config.yaml
n_head: 2
n_kv_head: 1
activation: "swiglu"
init_std_down: 0.0492
grad_clip: 1.0
decay_fraction: 1.0
final_lr_fraction: 0.02
batch_tokens: 32768
Each number is 128 + 32 x the weight over the matrix's rms, rounded and kept within 0 to 255. Layers, rows and columns count from 0.

# layer 4 MLP gate, 512x128, rms 0.155, rows 41-49, columns 0-127
[[127 179 117 134 152 184 163 137 133  71 103 122  92 129  88 109 100 115 124 144 117 119 109  93 139 165 166 107 135 110 161 137 158 124  59  59 127 134  74 121 150 141 116 148 157 116 176 117 108 140 132 145  96 153 174 112 161 166 142 110  72 137 121 135 147  94 161 152 108 143 118  84 113 115 137 140 163 102  80 143 144 166 149  83 119 146 121 200 171 135 142 160 163 146 119 112 123 119 112 133 128 128 139  73 170 179 135 105 140 116 146 139 121 136 128 195 127 107 151 148 121 138 141 177  95 165  61  69]
 [194 161 101 125  97 166 146 142 135 163 120 162  62  99 152 181 119 134  88  95 116 182 120 114 141 137  95 113 185 109 145 162 163  20 145  92 133  91 112 137 114 136 168 164  67 161 113 141  88  71 192 112 161  98 124 149  28 156  98 103 168 119 141 105 110 108 141  96  91  92 152 139 152 128 177 198 142 144 158 118 148 123 151 137 139 113 178 129  98 120 165 142 104 141 122 160  98 126 168 138 164 126 149 142 110 123 167 203 131 125  90 102 145  67 116 110 111 100 197 124 106  86 158 102 152 118 111 139]
 [120 193 137 173 168 164  82 101 137 157  94 173  91  76 198 114 130 134 122 130  94 132 120 129 111 134  97 151  94 138 141 140  61 145 130 216 168 117 162 113  76 147 109 121 129 154 144 135 160 126 130 164 170  82  82 156 161 138 151  91  95 101 126 157 151 108 156 121 150 189 153 148 128 134 153 135  92 155 168 134 138 173  95 180 123  80 175 116 187 193 106 143 103 119 127 145 157 121 120 179 132  75 118 126 103 157 110 120 122 108 142 128  99 164 116 126 152 124  95  90 137 149 158 163 142 169  90 112]
 [143  94 154 157 156 175 118 152 123  95 108 106  60 191 129 121 167 150 147 127 137 114  88  97 114 144 181 135 131 135 103 171 149 149  77 139 148 106 173 120 158  69 141  89 128 109 160 154  90 130 123 162  89  91 143 154 105  88 111 103 139 209 177 119 154 168 123 103 132 136 102  70 133 159 112 152 108 127 156 163 148 187 115  55 108 126 102 129 131 135  84 166 119  99 109 128 114  88 120 156  99 117  88 152 152  93 126 140 111 112 173 156 142 122 168 113 101 140 139  91  87 107 121 120  68 154 131 185]
 [ 90 141  61 141 156 106 126  82 150 150 127 151 117 108 195 169 171 129 127 107  88 204 173 111 111  71 201 149 151  75 133 180 153  94 121  94 148 173 148  57 144  76  67  66 184 125 127 164 168 140  74  84 122 105 157 233 125 112  91 107 121 170 130 139 109 179 124  75  85 101 107 133 102  94 165 116 189 164 119 153 129 162 195 126  48 135 193  71 108 137  68 146 113 116 130 100 122 105  48 128 151  93 121 146 171 132 133 127 140  83  43 106 110 138 115 177 160  91 172 147 163 198 128  71 207 162 118 176]
 [144 161 134 120 204 145 113 110 145 150 105 109 118 159 167  67 131 113 143 180 117  47 195 138  64 129 125 121  86 108 111  95 134  85  99 135 137  86 109 105  91 126  64  79 106  65 112 101 135 148 120 129 154 135  67 125 151 104 173 120 167  75 148 156 150 133 123 153 153 112 119 162 146 161 120 165 153 103  90 147  76 114  68 124 129 142  51 109 112 106 119 150 110 110 110 111  96  83 132 146  91 153 146 130 134 144 136  94 145  89 144 211 199 103 140 146  87 127 135  57 214 154 101  92 136 165 112 134]
 [137 112 116 118  54 101 147 125 166 153 126  74 132  98  78 114  95 112 166  88 149 136  95 130  96 180 146  97 168 114 152 141  75 113  83 114 136 139  89 128 135 170 138  92 129 143  45 118 127 113  42 184 138 149 135 152 155 120 129 105 171 153 106 140 137  99  67 144 103 165 146 179 110 158 110  88 133 114 132 151 153 127  92  94 108 128 136 147 106 201 150 129 102 139 107 121 139 108 189 133 114  97 123  54 156 126 108  77 100 158 101 112 137  69 162 132 150 117  83  85 151 109 158 160 124 147 187 114]
 [118  95 130 113 163  40 127 157  79 158 145 204 118  95 118  93 136  83 129  78 164 159 152  92 108 125 127 129 102 130  87 140 141 140 109 119 134 173 141 114 114 100 125 132  78 132 109 101 133 106  92 115 135 177  95 145 204 159 108 119 161 158 172  67 160 143 131  85  62 168 107 182 146 197 152 103 148 159 102  74  65 129 194 138 121  79 126  71  93 157 169 161 157  98 147 130  92 152 130 129 214 180  64  83 149  77 145 125 160 118 157 105 124 136 151  87 120  96  98 148 140  95 160 120 154 141 205  90]
 [152  75 142 126 169  84 121 179 148  85 119 138 119 167 105 107 130 165 134 137 145 149 135 144  70 150 173  92 121 168 120 153  98 153 127 156 191  73  84 143  29 149  95 137 141 159 149 168 151  94 144 106 176 155 140 150 159 131 125 125 106 157  58 161 112 125 146 120 130 121 110 108 124 117 132 109 180 132 155 180  44 120  72 116 108  90  73 106 137 157 130 104 167 106  90  81 117 174 163 199 136 112 194 118  93 114 194 154  71 116 165 140 162 144 131  85  85 117 183 146 140 170 102 153 196  61 119 113]]
# layer 4 MLP up, 512x128, rms 0.159, rows 41-48, columns 0-127
[[138 175 153 119 153  92 142 174  84 111 112 148 104 148 151 128  95 110 105 144 154 149 108  66 112 111 126 138 103 131 151 121 119 122 173 103 159  72 158 124 110  53 121 138 109 108  85 120 179 133 109 117 143 124 138 124 128 120 121 220  55 169  91 104 137 151  86 127 118 107 103 135 123 112 175  95 151 137 112 113 113 142 128  72 127 100 132 144 116 109 126 146 121 164 124 142 169 166 176 132 107 144 170 113 140 126  58 177 152 132 144 143 131 149 118 111 112 150 162 162 148 102 132 169 163 191 134 128]
 [187 139 150  76 113  80  85  95 159 136 118  97 166 131 148  99 140 121 160 160 101  54  87  89 120  81 160 131 107 117 101  89 132 181 134 131 126 138 137 116 141 213 107  91 204 156  82 139 116 149 176 112 159 121 103 128 143 128 134 109  41 133  94  40  99  68 167 171  85  72 107 145 116 107 142 132 130 105 122  95 106 152 129  92 109 144 155 113 110 111 124 149 175 124 156 136 110 115 167 144 125 135  91 110 130 100  82 122 149  40 145 147  86 127 154 133 138 175 135 107 121 137 118 167  78 133 122  70]
 [159 135 140 155 163 114 147 124 161 107 122 148 110 143 152 148 123 131 123 130 124 119 117 124 161 101 110 146 135 114 179 164 104 141 132 125 129 103 116 132  91 119 158 142 150 121 103 133 153 113 123 133 112 145 167 128 134 129 144  92 101 171 117 185 122 128 202 101 120 127 166  73 160 105 183 166  87 104 115 102 141 132 105 173 120 138  86 171 172 138 185 169  41 114 129 149 165 120 138 154 162 115 142 159 100 153 142 104  48  99 173 135 154  99 118 107  52 112 103 142 147 142 137 142 130 134 161  88]
 [146 164 133 109 101  87 113  84 190  88 115 128 114 128 168 117 125 153 116 124 129 118 139 164 109 100 130 123 183 195 105 137  79  92 123 130 102  89 130  97 118  52 154 102 156 166 124 128 152 103 114 162  80 117 141 174 147 120  91 136 112  47 166 153 147 131 172 200 142 158 123 167 127  93 137  96 132 160 161  51  99 104 156 156 131 127 130 104 137 127 164  96 171 120 161 102 120 167 139 172 151 126 142  99 133 109  38 158 133 177  92  93 158 115 128  83 137 157 112  91 143 140 134 134 135 138 118 108]
 [103 134 126 124 165 129 133  71  98 151  34 102 184 124 158 165 190 129  90 146  83 177 157 138  78  55  96 158 162 173 121 195 152 136 175  95 140 175 166 136 161 134 154 118 155  86 196 137  95 110 107 151  94 139 125 178 168 172 120 174 104 149  93 188 145 151  81 146  78  93 115 116 137  67 154 135 213 153 172 105 102 130 243 146  78  95 119  95  76 154 117 220 113  96 119  68 148  28  98 122 142  95 120 174 191 116 129  95 100  87  64 172 161 180 129 202 134 123 128  74 149 142 116 120 198 143 143 193]
 [ 73 124 188 110  71 145 138 106 128 110 150 134 162 255 127 172 111 142 104 119  97 155 153 150 166 162 105 137  99 172 136 155 168 157 127 108 128 159 123 147 147 140 179  59 145 113 102 139 191 190  81 131 162  77 128 161 126 140  65 148 152 139 136 114 111  69 118 145 108 166 129 133  80 140 114 107 182 118 140 153  93 121  86 147 162 131 178  83 148 158  84 127 116 150 111  83 131 161 165 131 134 117 123 141  96 113 136 165 108 138 146 118 103 174  46 135 136 157 151  87 105 212 139 216 140 141 167 145]
 [182 203 123 104 100  83 184 109  87 173 124 118 155 131 136 151 104 194 137 121 143 125 156 169 140 103  90 134 156 144 166  87  92 111 130 120  98 184 108 115 136 150 160  94 170 191 151 159 158 121  67 206 208 184 116 167 120 111 118 130 105 169 169 146 149  85 156 134 106 110  72 164 101 145 171  89 195 200 187 111 141 147 126 111 136 116 116  63 127 137 163 135 132 119 143 192 201 116 147  98 125  91 129 187 139 123 124 126 104 115 135 146 145 114 125 124 198 128 113 148 120 120 120 153 181 123 135 106]
 [144  90 208 171 150 118  67  63 178 144 116 116 214 154 110 105 103  66 185 155  92 142 124 194 172  86 127 131 165 145 180  65 148  93  53 107 112  72 158 132 123 113 162 113 107  97 193 132  99 105 118  90 173  98  73 129  93 139 113  99 163 136  96  84 105 135 144 166 129 212 127 112 134 136 107  78 150 146  82 154 177  96 126  94 143 149 158  56 133 129 129  86  92  95 154 139 122 115 115 128 121 131 113 119 105 106  79 139 159 119  52  98  33 116 132  94 196 133 158 141 146 130 171  75  62 151 160 141]]
# layer 4 MLP down (transposed), 512x128, rms 0.148, rows 41-48, columns 0-127
[[166 165 150 163 125 152 105 109 130 142 115 122 137 149 117  56 123 132 170 154 167 122 153 138 136 174 141 124 113  99 120 149 124  91  75 112 134 115  81  93 152 129 104 147 106 112 144 121 103 107 143 180 136 154 115  83 128 180 153 110 169 159 133 103 140  83 170 166 130 143 173 111 119 108 158 152 147 131 112 145 123 157 132  87 150 133 180 138 161 154 118 153 154 158 102 120 109 142 129 143 120 151 109  85 121 194  86 146 102  62 149 122 113 143 194 110 141 174 143  96 136 179 106 126 138 121 112  60]
 [127 134 181 146 103 150 158 105  99 106 129 125 162 146 147  93  90  81 139  88 130  92 117 171  86 148 144 119 113 153 141 102 128 166 134 153  88 185 142  95 142 116 159 192 164 100 189 209 155 128  98 151 129 118 151  30 147 132 196 124 142  80 102 141 124 131 160  80 121 137 105 106 124 109 116 118  35 147 124 169 174 100 164 154 138  68  83 112 118 175 121 110 119 143 162 146 161 134  71 133 112 127 160 113 112 171 123 126 175 155 199 135  88 186 147 154 156 101 144 139 115 137 121 107 121 148 187 113]
 [ 62 135 105 180 133 125 140 126 183 177 129 108 156 120 131 137 131 159  67 154 193 149 187 115 136  94 125 145 132 102  99 149 160 116 138 129 151 120 102 225 132 129 109 149 111 164  78 100 171 137 121 111 139 111 129 125 152 133 161 155 127 119  88 126 113  86 149 138 135 148  90 119 155 106 171 133 140 151  87 120 139 127 172  58 176 133 156 150 137 170 107 165 116 124 141 105 155 165 169 152 159 161 129 150 143 123 178 144 183  77 108 112 164 137 139 140 150 142 142 167 140 150 144 130  92 108 148 153]
 [173 115  91 144 118 175  99 157 142 103  89 136 118 101  98 141 123 161 161  94 164 168  93 139 119 125 161  94 153 127  67 188 211  99 174 108 106 121 146 108 132  92 137 142 100  85 141 170 113 149 103 134  92 124 128 133 117 110 149 142 194 163 146  66 195 122 127 114 102 152 146 105 176 124 182 125  97 188  42 158 141 159 133 138 143 131 103  51 111 204 153  99 139 158 138 131 193 127 128  88  91 117 102 201 166 123 123 126  94 156 100 124 135 163 128 154 149 170 123 169 137 120 115 121 160  96 143  93]
 [173 103 154 141 117 154 175 112 134 101 167 100 192 101  77 144 147 132 127 166  92 173 137 132 102  71 143 135 117 139 176 138 113  88 144 116 157 158 178 143 101 101  99  84  70 150 127 160 121 127 115 121 106 112 158 157 124 156  80 184  94  84 119 104 140 121 104 105 110   0 107 112 141  92 158 125 138 198 162  83 115 153 144 169 140  70 111 167 134 173 132  95 129 144 164 100 179 102  87 128 138 119 113 180 182 120 157 113 123 106 184 108 128 128 158 145 129 114 111 132 155 122  90 139 124 130 184 186]
 [166 126 217 152 116 156 170 152 126 121 116  87 130 125 144 130 126 181 131 147 152 103 164 111 106 123 180 135 100 100 114  92 131 147 157 101 119 106  78  54  16 147  91 120 165  90  97  91 142 101 125  80 104 139 116 165  76 110 100 105 171 177 167 165 118 134 104 110 120 127 212 152  84 103 118 185 164  97 199  98 209 193 135 153 154 123 140 127 181 198 115 163 130 129 115 116 128 129 141 121 101 131 128  95 100 140 129  87 153 208 152 124 149 135 130  77  92  76  98 112 126 114 133 108 143 161 102 105]
 [151 176 130  52 118  52 129 102 127 184 183  67 116  89 117 153 119 120  87 160 136 162 158 154 126 102 161  84 114  98 165 130 199 117 152 202 128 142 147 163 172 161 144 114 173 110 131 131  79 165 136 153  94 123 115 146 123 158 112 123 135 116 132  74 142 130 149 104 192 106 105 143 163 160  85  98 122 158 155 131  76 154 144 159  72 138 139 132 134 139 153 192 137 159 111 130 108  80 132 141 124 121 180 141 157 127  99 143 108 132 114 187 171 137 130  89 117 160 130 130 123  55 151 145 134 107 133  92]
 [115  79 154 128 124  24 153 171 111  93 190 163  71  35  81 113 127 132  92   8 100 124 125  99  53 145 155  90 134 154 106 147  97  90  87 189 104 215  84 142 128 140  87 104 165 156  93 107 146 138  84  74  66 117 111 140 151 184 109 121 111 107 163  76 138 106 177  79  51  42  71 185 163 205 163 168 156 133 125  87 116 119 166 140 108  91 115  91 105 190 140 179 203  80 175 105  79 185 195 139 128 142 105 141 210  76 125 144 131  82 160 106 138 128 185  95  65 142 101 142 171 121 198 131 156 172 187  55]]